config.yaml
n_layer: 14
d_model: 128
n_head: 4
n_kv_head: 4
head_dim: 32
d_mlp: 512
vocab_size: 17833
activation: "squared_relu"
norm: "rmsnorm"
norm_place: "pre"
norm_eps: 1e-05
positions: "rope"
rope_base: 121000.0
rope_fraction: 1.0
qk_norm: false
attn_scale: 0.177
bias: "none"
tie_embeddings: "early"
parallel_block: false
extras: ["shifted keys", "capped logits"]
init: "uniform"
init_std_qkv: 0.0411
init_std_o: 0.0
init_std_up: 0.0411
init_std_down: 0.0
optimizer: "muon_variant"
lr: 0.008
lr_mult_qkv: 0.7
lr_mult_o: 1.5
lr_mult_up: 1.18
lr_mult_down: 1.5
beta1: 0.93
lr_head: 0.0124
grad_clip: 1.0
warmup_steps: 200
schedule: "wsd"
decay_fraction: 0.601
decay_shape: "linear"
final_lr_fraction: 0.1
batch_tokens: 16384
seq_len: 1024
doc_mask: true
train_tokens: 223500000
steps: 13642
dataset: "wikipedia_en"
Each number is 128 + 32 x the weight over its row's rms, rounded and kept within 0 to 255. Layers, rows and columns count from 0. Numbers have three digits each. The size before them is the row's rms in percent of the matrix's.

# down: layer 5 MLP down (transposed), 512x128, rms 0.178, rows 109-161, columns 0-127
# up: layer 5 MLP up, 512x128, rms 0.286, rows 110-161, columns 0-127
down109 113:113131048140177180131133155144162099176091152124102122109104079132102109141144104107134071127110138129096120087129129176074121114064129123064152119116123134092151125125143089141165109118102054103076118136111130129156164174105114142152093110140116065179182024188150073146137174094136104126131169087128101119135075089120146192122097132120123134106164126171159089119117093092101060098149
up110 093:128148149046113125088174097162125093098153099140185105179231131136105160093069158141193180076137132182123099114158127124136124127109117141152068166109101109171137181148122108113149126190098137116057171126151070136127182087160102103140103094158133163187157127151159161111073145157130140159098157143178120152086184114118140142166152140153133139126113160093086142156150161110140117130108
down110 114:104118093118147217203121115106154132090128123111143135140183109091106061137069131137085121083054107111157131128113103077117144138105137090117139124093071106119116113105142093108102121104125157147163145136164098121108145111078133144127168194110079179181130129114119121183162152147174136175067169171111080145136158091168116046106130127097145054103118137113150098047112109111113110134099
up111 099:174115062105087128121139109104094140120130129155120138134130086072100134160123117081130104163133082152148076101075061142120155115141127129128137116162177123167086076139106113134165113189125167088091130074194133208112111083170134102176171086130150152115121139142202135136073167115073067093171123127131168158150163134147101111151102133116177121095079121112169057136133092159144081107154
down111 093:123154168137205187134093112078100079205090149150203159192247149113139124118103094159142097120103140126130129184142136092082099114096148083106121102150103129143101113148110084154119128105132147120132153106115139140168105103060081083137132128177150112153116135066153090099142161153172151179117113134132142155130129127134113137087091166103112119147146179162091197172095085114124126114108
up112 117:128104096154155157144139135059107136126131108170048138145180129128137083127114140180111104077179172138127162059137099114156063152087096118139063125131102087086211116146114156108091161091088157045188138082117087107181125162087104160168126165091110112103098078150106122149141161151155135127125076163124131117126110188158098153155131088139086103113152174122154107099141084120142125140139
down112 118:120158117059142124140120193098166126124146120163107129156123146090138109136139087116100078107118187121153090103142138149177101136110171102119115114127116151103134102126148101154105110116121139120193152114065107134164182113042145170138180115154115075122152126134162140168095192156174052126113148168138155212089141107184110148128150100200118110140100101182182157134138085189123183149098
up113 086:098143121110127087127084135182153121110137085117169166101122122158122142137152087137144103132147146053117134081128098072127160145164100153101108210105122103146144118101172093124163154105139126138161080089135149115093183095173140165156169147098112080158153109150078135138114116063141166078162147186120111107177077102099144142103172111135137122192156150105154083106250118152168132088153
down113 079:120173118157144110136124099109122119150141164140147126143138207191095158105108160195062171156147119135113103154076114147171134171135102083101138074134102151088122138176133083085120097153127105165180159110114166134170117126148120114056100108145121132140137115100215161101121097178151175184101141089174101118097197131164088143150102123131161112082109092130108120193138143073072133086166
up114 094:091134064118109099092157106163156156109142124135184150133099104049094081063125110105141159065092156178117132102112142143129172098125111086160112156133184191166113109121156098140137133123131156049171124145101090144124132194153125164139100121141099124132152145135178101137118152096155149160053123073158147114203078155091093150151176122198120137148118089124135158124139198160160144108149
down114 100:157108146120152178126121153103079100149089131131085082163119096219096161195101141148192101133126115091121074124107088133106092128172145132142166075103097119148145153103154188138110081154122077182086125184125150107096121117133147159123175142072115117093075159145087142135142146114061112126143182134135059135097178115116171143112044132100164105139093126145191151106112094132104111161133
up115 086:090127157154090137161125164140138098139095139085176171122107123137136104049113092158124049150119157154118140141177136130097168146190132119112116065175140112109095151116126076149181127104070129106179086084150129157105170164125078117100119134165122092122089078130101079067164157195132121085163076164133107165174154174152161129128164169125153114123099139167145169101148079155157143089179
down115 090:154138107171190088159144111140101100111186136151184132124124150205104137066103182130078148108092104147158097062145092141146079073098102098100118150136120144082148138137134083093086127113168089164076154083073121134118133101102139120127187139068095150139128122145164152102140093110111101147051137145128150071131163117097156111140101170164135166111112147095139120149056101074172179120089
up116 092:123155069168133090086137168124101197135156127149062137111067094110125140154118079174153121138143134151116129109127182126082124186150168131137106089147128163128144136144080152128128106136123107150122150100086078143159125185131179104141080096088132126161106120130099129103147094054132181202140197162143060121165153150071110151089099088114164205165100122127135129069109149142083120094164
down116 085:151179056154142150116154129115174107140131110180089063133172142157132149102078099092160101096158090112094119145131158147150078133108133121168092042100094136193081155125135123109116130111075165140112132134127183106133125166111129148115060177191128126086136086134203138109187101124080129145121212053147124124098088162079127140147151116145126099090154144103109171174130149112135123149139
up117 108:156145152175138152112089119161100120161108097059108100118083110146134135166152214071122114111121189094128101125172157061102121111101088091152060148118147119113172117171085111105081161122194124067111153141110121127092123156075103115134077094092181184139112117098100110133127173160116189123145175096169076119155088101174138134143130101155134112123059166105067152111123113148129121099155
down117 114:098110087133138115159077088157127112113136136073126125122102130184180071103142038063100122160136120143102159120183151167144170108120093101062088150152074162134149115138160148123111093172187139134112180141165143156092151172164114148161081094086137102123108108093137136093110162124157123106176150167134097170142088085187174097125161087111147063134106203147130121177114133083099131122136
up118 091:095188185149104144139193131105117181164129165131103141164171155124169167130140154112115145104158098160183065182142140091109101186151112141072115086108177135143091123085092132176079165114133140113101140111106130184166100111073065122135135151144130102127117103141132127053155137131136122168099097144123136114148065141143129172147160114096166174134128106173143052118088111095163060176176
down118 097:159152117138181094150097211137124152134049137138112140131209184089159125143183146115119160141149162132139087108097153090180095128178126128112088119103153110153125109120156081141104146123103161093091092156138137128156145145015119134120091089114114136144190195136095113104101103116102127136132115118105118149125072086138105137103146123160169149139053080101136087111117155069169058144148
up119 101:089155155156112171121173181125171115073075171106158117176123103126052095145176158075143117163140187122121080119108138078137126109197116116160125156108175159112172120087099132080097092126147147089145173178113115140152111135163130170121109114077129126169130096153116156130081069189090118136096112106049151094150149140107144102096116148122132087170103092136156132155094169179144093128195
down119 108:202115151068149152161069106130123135152160124183123158134155074153146142129096113184157103091122101116152152097137103151101158141103096157184162112126099129136055172184167173159120166153109128132108080060109131165132174128127125130142092133192098064052140142138154158167138154043114133125143139186166089112123101095107130088082123153154130123081127193078128128110143136095145147147102
up120 035:175101152111137150145149141125071156173186102037142082110095141135154172134140183096136167115120114137133140125165101140122084112093152132111184107147167120145095177094152110123130125079114220108066159155134129166153154141151121122050100127106122128108100213117133128106164102125171121116145103104098101131109074151100137080065118177082059126147118136161158115114142088144090171072109
down120 035:094117180080073116096143151095112123193095137140135177125084088135078058153131143191130116103054119144132065104119115128110175140144142137117177104157127102132085144078054101112159135182110125122056109108139103094074160075095127176163128136147142111177172138120185087118143105130174151097169136103075081111160109149146104119152152147151119149136145151102104114123181108128203098105158
up121 106:159187088156170124111123191122124085122159161174114101156111125124110105119112094123116083088134097048089109113137077102125114158111125096112135107152093157120124112081162124144148120108166091068141124138123131119131138080124121111040153131172118115119169126107105131116094173079089120065113101126114152177096174108106090088112096210129136073090107112090094112229139132130090200154092
down121 107:131165108161115123133100165152117115135100138098106150087051076148083071139195116137151056107160115082116148139147105108074129113122066148154158123112086085123108125170100147130120121112142087166171153178106116134104126100121153099159185142099237143135119107169118172097104107136081131119163119119091140129058142193074146113138120139099135093097130064106099101191124149122081188123132
up122 111:147129129122155155142119106136133123117082084188115168083131102149154119106080084151221130079147094115139093092123112143118129158109100106172119127118124126106106219139157075121104155161120098112101125111102152124148120161126114105171081103183057104132145203144143111138204126071162118097177102132111126109193143044129113129160111154150094144122112156120184100090153135101073178089174
down122 101:147154101089138096154087141141108127149130171152120116134100128121064114139108107153060115159092129108132123142109090103118118063112102159122128160087102069155099073129221100184183153124161129095148099088128074112047146086106151119148081118106146160120094137143120150165089155132165126134114047124149152185140123129151200092143140159131191153179108141107073120106096138147087055133139
up123 090:145078124138153067103161165136128146108085116110131105104174153046132143104099159171093150135100207095089103146118101067068170150116181073179091137143147145138105113157125119130188152139137103123115163133113168078077112154084142063142102113075143152135071131093076158092072117186114141188101158162148135134106115156127166108091118151150138161119127118114055158160129122180105114145133
down123 094:105133129146103162156105146178062155061172142173093142163127116208147113161053117115126124113123109114070176035165141177112078131137074110163178159112149110097158172125125151123125098112113112115093123140104060135107135117159083150146120122182105128138171099196128139115178117120103085130125090105134153113098153120177132157147154121117164123193125112111164155079138129072117147142206
up124 121:121125140136147122119103164132108100097160157083103179046154078165149098157129155171098123105097131073159170080121111047117140128126111118147135118165145105089139141158158133108090097142088078081173070120152124111142154190140160181112160146137105130102101137051097059125148116115093124117119112148129134192149105121193141141180128151163091096133111113134131087134094091157201154117038
down124 113:095096133098103054188114141162098152083143106127091126130097128099089134105164093114103095117108091119088098120089133097127123072088127130195111119111130102166044106067154140187116125132136148159093154113131087164146134096076140107169097102188098126132104152106141149158131138134163078111117085131124173141208148118112107091082164101163070172110165155091119064178075140163122103101088
up125 075:131108084113104110075165152108164095124097087128096119128169120079175118096104198110121159153105162172084138086094108157135163078121149102126108118111175163107154064190169123128152153076167108186137086108135160110092117140089060128127066126126146104140100086062146128159130171075136137152144127106140121090159162130088156128106146120157113083155143048141089116115110106158028100134126
down125 081:125147147097077107063068096123118154149140109153142134108111107140124075187055140086113121153164108203128101106193133080142156151121101144097143106110193164121132141102082115153139113129142110116139105124128128075163187121137159110145183175113160146123156110106119128109130051165106157088125119142113143170101219106158090116085084059128124160157113132143102196081131133079150196126126
up126 116:169136080137102147158185106092096090119141154107206128169114134153124114174164134144114160116181112059108095131117149084126121157139128073111135070138075141154098106079146145074137118113112073061107135124099110105106164108183076160158160121181128088151111107109120122105106157145150091125104231106163176163113149165114146091144078132082076125140083168142136146144162078101093125092108
down126 108:116143117137110187169098158127120131148081120089111121139110121144073091112179133167140110173085126123148178113096090100114087132075121158141129191146141128099135165147066201174096148105107158161122131156075130211116095136075172128153124074147178150078193153154146139092119162067093107079090122129106156174134122124095129120140120089132150146107174122095095060077166131160135176167112
up127 084:110154119176141137114148118110087116116152060132145139108121180148112168120105150105164131181137158093065073131111110123130154067115176191128106171151126079153120116185086132074112151120179161148060137098151110126140175114148100116092108206178159094098101130124131135114110120113148109098111103130113168131153147185149158092137094117071105158106161112197089184186159182074120106174087
down127 088:109158127086143125111137115159112146090095062182102171121164139083107059134138171065113106167106110097077138123137060155128162136124165164139107200113134090141119137111069143132103167124187170141103107156193105087068161111182151137109105137119143127137177083106109147122045140138117116067129115100114086121141192148115146121094180177129135172154156126145076119098130185112087131165136
up128 091:170108112153114078098165144136076082147139182142155153121103140111147171137172177169110128179158100101120152080175133136151167101129117176111150174107132137080145173143073106169155136158113161095194089141112148154106146131149127199096171113060128082159137125066132063135099114086117169115163088126137123096120155075088116104152172112132133160177098086116150112101188110191161097114174
down128 088:155158073139131109089094114116176054129130113139126128088177141150166169128064112111159171135137109109128040083154173171185076097144125124158079097146106129128142147149148085130130112133122195104143150089122188150150142140168166109112074164113138162099084175084134139110157119125071134146114126090112144076118104155107134108086171108105156109058145092101103138096206113073097175141145
up129 074:159134136133142181132111154168170100171131098128131107131068133122096113103140144069128121099116110138168126071149143144117125091118118156119130113175147111183112187083187171128134136144193148113081148130071125190127043130168114142158136144182116138135147160102202078115116130128084155070132106105093095106113126168067158146097136156176095103187137122182112174122135117182048125082145
down129 077:088116156107152123049114126086090183165184143130082140113116115163151133127102083183133079135087120148110089125121112057097157188089160155100185091137187102120112164121068164166149105127212080151140094177164108077145182159116130115179160157102087142153114198143145109146137132104175158105145107162110145165122128152172125095151081103095133114146153156091133149145146104160145140160154
up130 088:180111164113096154087105143101135092093098091141124087082116082091124115125115157144123140141174087139142165135151186110135121149147093154098146169099095105140128129136140121157168086122117060160162150107128147169124130069133175088123133122097184108172172045107188112183124066161077143101160098142100161090182139151089161178135146051150106107121149142103168156093086150099192144103169
down130 089:055107115135194121144151096082123127171109128100178114167150196133113183081147115116171091081147158098124131166101104145181135066087189147089104112138179161137121087147155132117129103151122185087106113127140139145157163096045079154153143093134114116118091192133142124121147146109168119130146079120168114143168164130170122128099069177099157178120149075177096094180158086128134124117118
up131 085:108096182117148139139140109179177204143152171156176101067082057139158172112166095129134149114123152119142146100111174159123142158143172116186125110111159098142169130106143108159133077144125112177064124116168136100139117164190112141148157120130127103132166106111074139218083135108111150098114173124168082137113082132162173116160175098137145133204061144081141097171139148129149165113149
down131 085:141164107121126126135145121148126081109130144105109110140140134120150123133103113174075080064145102208107093144110143148173099104070063114127181132160038073167066108103105142088109137171130178118140158152125091185173119137133082089149078138134124204078150100105105129089160180113052137159128156102113098152093146160111113151120084127136123105080114148161088156094173142144089156132158
up132 125:137050132100112118072138164108124097079151145189129135162080132114158121138127100109162138150044135099081143145087109074103182130106116173118063119151140130189121122148192098117075086103166141143115110121111080110119184145128093144129137123155091111097093103145162115116113131082132185156102167188150172084095140095065157108134078092086169097137130116075100110150155117112088136133060
down132 115:125108153102163146210129113112138123143119176104095170096135077124081134084204118125090132196131124160146114085157103166144105112105016146133148220143148179140119166115083133138103154159064109142095099129131155143154147127118127077088118099083087027091101108121164106160109154149142116132164107117118134162134123146111106158132170171173137090114097149158150133117081121104127091114159
up133 113:089085158130113189151122160085114150127134130182122115138108104174127077136122108166201145100148127160177099095106154135151065087146134065180085144159162112112148142086123208166137054100142138089128170144102072079175145126112085153084093111108145083125105146208104112100112140103143167099129156125134074141078133095122136146134200154126142177110163157132154121101182123113157108138159
down133 113:153133067114079098184146173187141172130154127120095121080077184157102145152121142147120108123107121144184137166108153129128088188132092143089134160131158108138098090113093101060221105133107115163137114130148097065060182071143130162134121154153149148128076140143098094107130135115137144124115167102055103114125128150090102136181084158101125114158179077171107118161073167155169150151118
up134 081:108155148125127143138116119203113119111163131091151141047135152131115111125156147127161098120074125108109124089177215126108089150152150134120144064122122164180122130147114104101173107142108111166132084129094119204155099113192167165092158102076082084175080157111123102090162173106094148144121152176091130098182116136102118160160121087108160108182164123131114127044158188134130145078105
down134 087:131111142159095074110121126089114089110105152165203113114147139141109169164061051130129150105181113132108111085114118149150107142125115139125121133163170165129088163151123117117116107148154106099133134126126128090154165112175132057121065151130196221173142156082188151152156069139143151201170178125161087142153122140134148159070113115127154139088165121106214135149165109148098151155125
up135 114:144131107104165140100137109157103172073123187147161152191085077130093094154042144107125107127144092155115111137112175101103109083140114149137088090153136117111117132116126115088140125105137171156128129075113127138161120204125123115185150146126193181100045107131119103107095113151148132157090055094066167123131130100052049155177144135094157105123118090106097094141176132127131111086100
down135 120:075048129167100188104140155132120090121144103121090136151162129074124140154023136170123142088106078062142130121133130158163118106128135111083084176157142136134113156171092115195122124081147143131079128127142081139177138144106125121102102175119120163147148131132145137118148132136136143223068104113115099088140190117171147098135110135112141158179206070141109128135116176103111089116075
up136 096:108078109100117082174137164149099128118140170082141111040117148110113139141146149106115166132163121066120133131157115095143170094124122097070133146172132132124137128164110114179172129152169067133154057119106086092133165127143188178131087153090151147101102137151119025175131165168136217118075106140105105085169102098113107155130091138097153161171121133139123108150162094123109166065131
down136 102:133146132152190115135132068132108059132116138125148119093152116117162137086195123171122105105178139166131116081072094171149084114185073156159103114056171141146086194146126104148133167104099134122111181100131135130107127121157129164162168133147119142128129174076105149100111107140092080140123093098145093080108112151073128199096157097121201167085201091119116083157123110089151100104141
up137 093:129121154089143156119147156158112136092080060145160100106155130093105090166188152170136199140108120091108096105095097152174128135100163169106148169134176105104171125067133102113191137165126127102129131081115151161136080106063107175156153170098127137127133186084116115126133159085114141082149097146147133068193095130112155114170091128148084117177143184138139188120182127129189070143104
down137 099:154113104143130148116160088092169097133104136131168128127156180183104132083048122179114103080123103083161123079115110165151128159140128162109139104094185118109059185097176073131137110153121143088157107156102156140091161132135105154107125143078159134123142155140127111167116083198086126162186113112115131135078144114110123140090181130184106159108146024097109140080131142133177188105086
up138 095:098116097154069112072104146159113138093099073105146173137117145078121067101168121129103115169072107133124174131073102140135193111146120135088132153079141123087174107161121096165141108179152162131067124152137093198086147121151106163155114161103116145155146059113196107094160190049119114099147118159090135114126055144082122143104150125142120145111129104108165181160139093124114195118135
down138 097:135145188094178142179147097094125102150136189177108087118140090141142208111055137137159159059175084129115127134159149102138097120145125130162148121192093131220104136115077138097122154095107155082156129106117143084154132120157144084110148080096125104124153168123077141155095110164086171154145135117139165125145186124231179128155088127128133103154136156164146110123133148139163071133136
up139 096:161114118123101141157176154151095060138104167149132141103160156105140134089146147176100153142161107064191095105142112201076103069131180137079100174104108118140135085117133071162134155076121143083136085108103150134145103159164168135153155180070149160096110127138165093103165167101093132139141150119154089133107168127113122137106105126046070184110081156145087086194148136125163097152130
down139 097:107170120111164092071115145125136145131109163086162174118139125136110170135176148145148173127110200130086136159095085094094137156073072101132113079133093182115122118133142151028162141131096202136112148124134111092176166122175131108146178132102077132155134161112163087134136068234118136161139095129186165153100153122087117137181124164142160135145128096133099138084157117099157150136093
up140 093:145148142136162188174145109104154140136135078125175098132172138080119110116172123125145100141117207165108127145081161124133163111132102123177117178143144148139124132100212063089139090192109135152138124156103140125090098095162111118189143142117122096170146141109142186088081172120093112072152086105174104154127130110110141151085134108100103115122093202146151162138183136188100198050141
down140 089:091143172153110082144159113139191102156110146155139072125205140195164155107147082138132155127169110116137089146125099137158095167207101075127140132081096109161151140100155072093074108126089160148105137119154147161113157158128164194128141174137158137097141094088139173095121111093093113116129114048132110179091094115144117066109121134134127063100145103045067127140171116133119129103111
up141 077:116124156153182089127145080116129159191133131074082098134163138025163135209111163144149133146127188140031166159130151103136122143106118137135131113134091153156164139143144142111158126135142091165163097168087083182170132045143118084115109138188108112151138173125176136108105148157108111170153154121143156127125156130086122108169135203152108148132126176183144150086119129143113081164115
down141 086:084138120107086108106159159103181137119132152151097124176095118177179097074136108083092120170109139127158073151108126106024178093149151140162125149140134111058145107143104135089071130111110130132119109137138182075132067186197115124145139130141143140122151102113088128160111106131165147069199148186123087145120119115116122122107170065069145109084147116134082133173108124140129181094177
up142 088:120175153145115146169121144144103128084116064148143093124112122129137116117111178125093175143142220059141072171152089109133117151098094127189129138072129168102150105112171133112135159122127115116134092181088110168108132087114146106174117109123123099096061130146141171110097154110104194122092062133162096133162103077168184043154113140109132180170139152146100120079141111198084122150105
down142 081:148137067105071088099137112134120127108116181102099161151118165186064190110114106102125165146034093212119115106141113110112144149098184075143077137169110081126184112110058106094123123140089105127129121087138137130110058174114155138087119081161181138154185124147072120159164084178159129124119139123118158153113128142141141133120134137143126086150128154101109152122129181129131190125191
up143 046:130098115120168107091152163143040089138055099128199089126181151134052078150099144185089164143166128167077106094080139099123107116116127159129131134090123103130103182175114076097121144099120114131157109097153201140114082139113135139073071172128127129135122109074136130148183183169157121100123076087150160112151094104088120177136134158154176125138099148144094110116153179141127144097105
down143 049:121144132145093112125068083130100127143109142154158136141178178127145139084038156094065144104116066119146056073111187107082111118165120085073093140075166176077180099171088101181144138142179135134116128073097109141134147096131147116114194108151145119137111111080205123119128132082112096157096069154134118154126172137123164125082138097133075134148167105117139157122165116144150157118137
up144 076:132129067098086081078184137124181114114136174074129128099061148203160129095155175125080114147173143133079110075126100126125131124097096137157142159096163134107143116166137136089097133135144178102160109156140199124190097140097173146117107167075099104180162129084125073161172103138094094107106149132103132053182123099116110120140116121140138068119132103099115097170122132174069132078137
down144 086:130123195089150184134089109170131172119182093187126112118150152076103094160077109112107164098176095166099099056111145088174093162065149124119142127167158107090129123155098131157117099127190131132106103154137086140146090094114192063134161064104087127119131187114111120110119173094132147089154123152109127160149125153100114152144117156123103172203200099101129125087154109086101155098122
up145 092:111091122116103162086101170130151170127163096088222094119138089130112147131117121166113098151100140152089160161106154139097065095115086132077103106164195071144117159106110153154154083148121102129093118115173129145132148143068130118099169160094115115153153078118111142116108094147095122096152110103143169090163103087086112098130123105041134178246141102173162143163144148153121125151172
down145 090:107149158135099103143162124130133142188166153123138144107164144130119105150148110178102119127153099094119120099187129032144154134099220143056144161062179117114127124106152090154163142112170141090165108133112092163117157120084091131149162139066145106196097185112102178116133101101139081112137111113069104156122118114126091148168081087139152060139157070106109104116112158099116068102172
up146 090:153155119155132151078148145089131178127160142138112118166131123139152135121173157095149140141106133183080123144135164157104099148120178104149132133148133122084171172019160139109089131093133147120121152165143140132080084116128054067153143137145176099122113213147108147118091128075114123107170125023156108116063089160183154110178145059138139179120140114148114159143085109166125105152114
down146 082:123125077158112130103123111144188106106099141155127162107177138207190143076130118115099143176167149105172128143124166167160070157159190099137083158053129104128122161155151094089100088089099177105134156181123193137126191164172158122115084160139143090085150150077189132096173106142102123174110116074115163104079068152155123148135148134105111103102153090091096105147147126111123121129121
up147 109:182111107113107155165101149097178209076158134167101137138147093076067131094076129110107163151059175156169131097104110099145152184017149094165123071137119145132105127162122112156110113120107116079118152080161061156144186124166161126176154127151123111083130139142163131142143128079124082145128122136105103136103137177098151126111120050128128169160107083135131121130082095133146162162131
down147 099:102105132137106082152131055108115123120084142130146096123095146215138126129116098171060114143148147119124152112179092154095070155130102128133143118111211140167180135114172110112164152139117147161109111085108169049098077153125122080077106122093194165159097130157121135130122121162100103178184115134111186117150138093105091138126118151153128093119135124090184170123182152114055172107072
up148 102:189126143147153133077127122135112123059149173106174095148107098108104137144177180151172119128153136089074102112091087147148168088146169108124092129118163119145124070117121108099125121147112165113087183109130213099166118124132097203116146147133186188105127093110129104106088115101129086112076154137068139171124130140057107153119146159121143139131082108125084158113106061112136214095180
down148 098:092140155162154233111091105154163121165115120139141204129124077096213098074097113074131094154117128143098183074122151082097171151104183088130144103138125090119118135108106130104096146121130133079119112197148136141136101116118137126151211120123124083139124133090048106122137181146117139107135101142120095083090102145180099127133132122141110136157141197091155148135105181109134120199145
up149 127:100076127132157113165157120221132163044116174110201160083156144141118173132126097084187149127099132122075156141106124070136174140096138190110145155095108133142102140134137090150110077111143100087118125069108134125102131099089158162136114130056109173126054112166137093138115138134147088146102132144135154156185126117110152085154145157140134169151128102102153173123175046109101157136078
down149 126:118131123118116089111143092155118156157151075097073082106155159103086168135109112144089054075116103101159209086128072133140121182137167116130166098154196191083125134142119133125111156097143128154141068095128099093157151111100118105119111131143115119141170137148144047123128128125144127118179171104154132150197118122178095103116114184176118161158172100091088058145116128187104193125121
up150 084:112161126105144165070130080122105138134097119093189096130145053119145132153164074124117130120123045167041141137119144109115113125147111134094163197044108117099167098183101157087126133130141167131185150134146064193112142150101138122104141145153097129103147166103116120153095143136089113164142136184120161150142138094120143153117084120084155141145098106154161184153185132200150165095075
down150 095:166073170141138121183135171163175168075170101178096135099159148106124124144012206170130163126111160134164101106127112123120161099108103115172070131176183113117103100107085096185158137136143124096108083147114154108144130116145151170109083144102177153196124067129150164104152149110152138168102120102126088146129149153126106146150170142127103078164154162071101095093113130108114123093171
up151 094:169194065100101145138132155176209109086163104098092112092180120087094137106159137108145134057120100136115178168145106102095129108037064148146077145147156081121153134122150055174146134154158125126123164141147157123121121141178093110157149150134186134126119103080113112181131113144127131055160138146115124130113115159132147179065113127166127152150165140049166083157117129138137110096139
down151 099:089195138134120126188119121129171113092086070145132167047150132174067186131146208134113104195104054074075176149138096071116108096130120130102152147125131135114189178120113133109136075143184140129136118090111149134132142145099142136134160085133135160113108127133138118077112103119122118125129098123091134134095139138109074126129123155079180166076131102070108139134168159166151126218136
up152 095:127141136073165111133131076118148144083101134149211145120156130088139099062185137155174154150108102170134136114132094081122135106113146098141124143143148102126158123133159122122155169203096185090182119135154111101117106155132120149116088142068125146122160144096116113134094170104139093137171107169158126166055125188132121138081149098108149131179038106119101081164162164194119147217149
down152 089:128141157130068187131121157147125101176059162106073144113125120078184154167124092081107114135134146090161165143136167149096119172102091122143169134160132163150117136100116089134097145102102074125079179074103155135134106089132148121161189106175109161109104162097075140106127113086143173105182104123110152129105139105191184039151074170156078108080145142148118148144155148077139117090095
up153 092:116195100098111085121159138099180099172152156160080116136158169173157127050121140127072139144157117118128142148041143106165158167131123089053087131105071127169076165155152098158095066091174102130173137142160121121158130107139167121116106136140121212105108133117157148116126116209076179129108127121119108145085129123177109105092124104078122166115143149104104151120149127086165174162103
down153 098:147067187179165143124123126181087182112142116119193137152110075089109129185100124128222104087140144143111105091188120113073107101100110167169141123163201149091159118112131162131145170125091110121123061110114148130119133122150096124130166155079143065113146166138129093117142169062150122130150087112155163129173160180094121164131111154138125086145146084133174154139166127086101075095166
up154 117:150145130091135150119147131140132138094096093159157137130182147135153178145080120123114139132168091100114101101148099170116089108142073121154157096151084126090118165129117137097132158060074131117159170085084135079204114085109126208156112144096094111058092136114167167127200132116074165108114118141143094088120156108195118184164109136154139190121113140086186169150076105104165162153096
down154 114:137117160156143070128154130140104142121168118144137100132109072195084071133140153101148152132165088143129059184143162101202117122124185141083128139116116134132150106101171089097178082127100107154109128115143111101086103163077107132078098101119191156178136011152102108144168058188130128113123123122174180119107185165107106085112124121107109079125125131129093127091087129136139166115127
up155 094:141154149126157182140150128089104047136176191117146097148154099122125101108112156118137092080164134129098120104104080147105101152131140083118134102096117096070136054089153120141124181105151111106092145123157164084137075075040068125087094214163136132120125126154130112123098198142157060140153119136138147147145081148193114161169100181084121095100141122149134145166137128178118134150107
down155 107:176125092129117167093120142150147117146128128158155107103123132097097120123211156151149064111104167128160099101056078163125146164207137147150041112047142103122184106099188118083132134124116146146109119172113140201086148129106094169138126112143156108176102064164111130077133077113086130105156137115103120148138089194114170136069130187125162147140131118120174088127131107100123154145124
up156 090:136121122147137157052115155093130122144086111142147165123121173119133179143028186152121168041097152140119125172107142123163132124054138135171194153089086078121149111130122150106096097132108164109123130171157115151178114153085137164101043133135133076138184118152159138110109122129138089136079110124215086138157078145122122085095135088160128113144135170145088121174144170121120100151140
down156 091:119172144115099049107058158116151122095133137135090155127076129098069044148202125097117132148131153133110120108094079131097152092160111120131111160161187182137113171075140126156111140098148124169169121096066155117102145106105097095144230102119119146094096118128139148140117109129108104125168116165103091135097137129117145137155091155125131069139091087125150134132125069016128158157148
up157 116:114105128135088155127097128153077167089133139107081165134090110087147135141191149115178105163119107143106123145124172105072171117121085136102162090100136189104093107115181164134101091129098169104114076069122077166122086103177109158140127200103135124097177064122170126125160103103133115075142129126140117090109177054099147182130140050146158121171165113129130124089097124176112160067151
down157 121:197129125101109115128081118111128102174104063126093128096111067110147141160189119146120112090099074128091139132121094098116076169143117142118123102157062136124155162129139143118146115109094139140141140142131119111129106164140091153165091141111059128064111156192128066051122094096122105138149126110130178155142112180165150115138171076089136172072185157160095074044147157118140067101110
up158 096:117152134148155167149135116114084162138125139114057054170100132109109111104096179120121150088110157136167178163118096087085084112072145149154158194143131115057142158128133195142141131091164121103121160161105096066119135139109106103142120119128121125088225198155154142120109189140155118136117066085167147102144125133137103128167126157080083152097152106066141149167066102123113090155095
down158 091:163133091134143118196144160163154091134145163141124132112114161208094164054131111106171119117135127151135126190100163148136074141138116138073065137113039101147134199162144130131064112117089152148128200121090155097146178167105126108121124195168142144064093132138199122117163089137097150150085146092146110088143126181109168141167166122145120152072126135143116138131107100144094116168120
up159 085:115146105080118141069132071128142145111110086133152111102122141160112124129110139190185129148059070178115166101109071174152152100090147200105118152149093113195120114116114104071143141138098139062127136138124144155118158147196121091181141132098130130154122116161139155097200162095033109155095133051157122073141146120162121112132123154125118146119156098135142111048160130136158168108104
down159 090:153097146109118174134127183138117113131154144155124182145140155130126135145106104084089173114195150114123083110137160077145087157176120080118124104087179196038115155194158195170110114124145141180131151137114145114153092084146148162059179123134111162103141171127106117190116128128184148082153143226122108170125107140111122153131121103141184110141102127132155182176112103127174107118122
up160 090:116108136149201136137160155122093066131136199160170094131094141126098115046108088115174145113133143112123116126121139089108115127184104131153166118139058128109128079123171141122166128094101137139116119130112161129110155141075064127116093131136151144116136200168102156137061141088139163145133146102102188182118129147142102139107143132207155135124051114132070132131150163159126187089030
down160 091:127108170136147131089145135200136144094124191135144150062144066070126095118129087103141136104091085194142130108163087125125156121101098140143116129131085154126116130154127141127104096057186108197142123158140064147151136124087122140189131141163148121142166093158168122092125150056121119167166087124086144137149158167141177146111105163100148103181163146168113115158146117024062138118106
up161 111:139082155077103114135145133143111166100166131036071128164168178157166153102164090152140195127154087094123058139159113160124160095131158119124190112169125138118148127115088049175151139075154104137104103136098122155088087123163128093133197173112162166136110055170122070158171132108145133131128119108106132158143110110143101080121160107104061139164129158158126094100157118135176084138122
down161 104:123149182147078151091118165130175115146090112114127207160044139126133074150134118195135187134106158125097108119147129175089131137144092134154149141107145155120171123134099150115135093170095141085088141180108122210112096078143153148152093072150137170079139178047181110090162077121115168123107132146150147131156146100133104150126097184108129131152117155091127090045144112123074146115122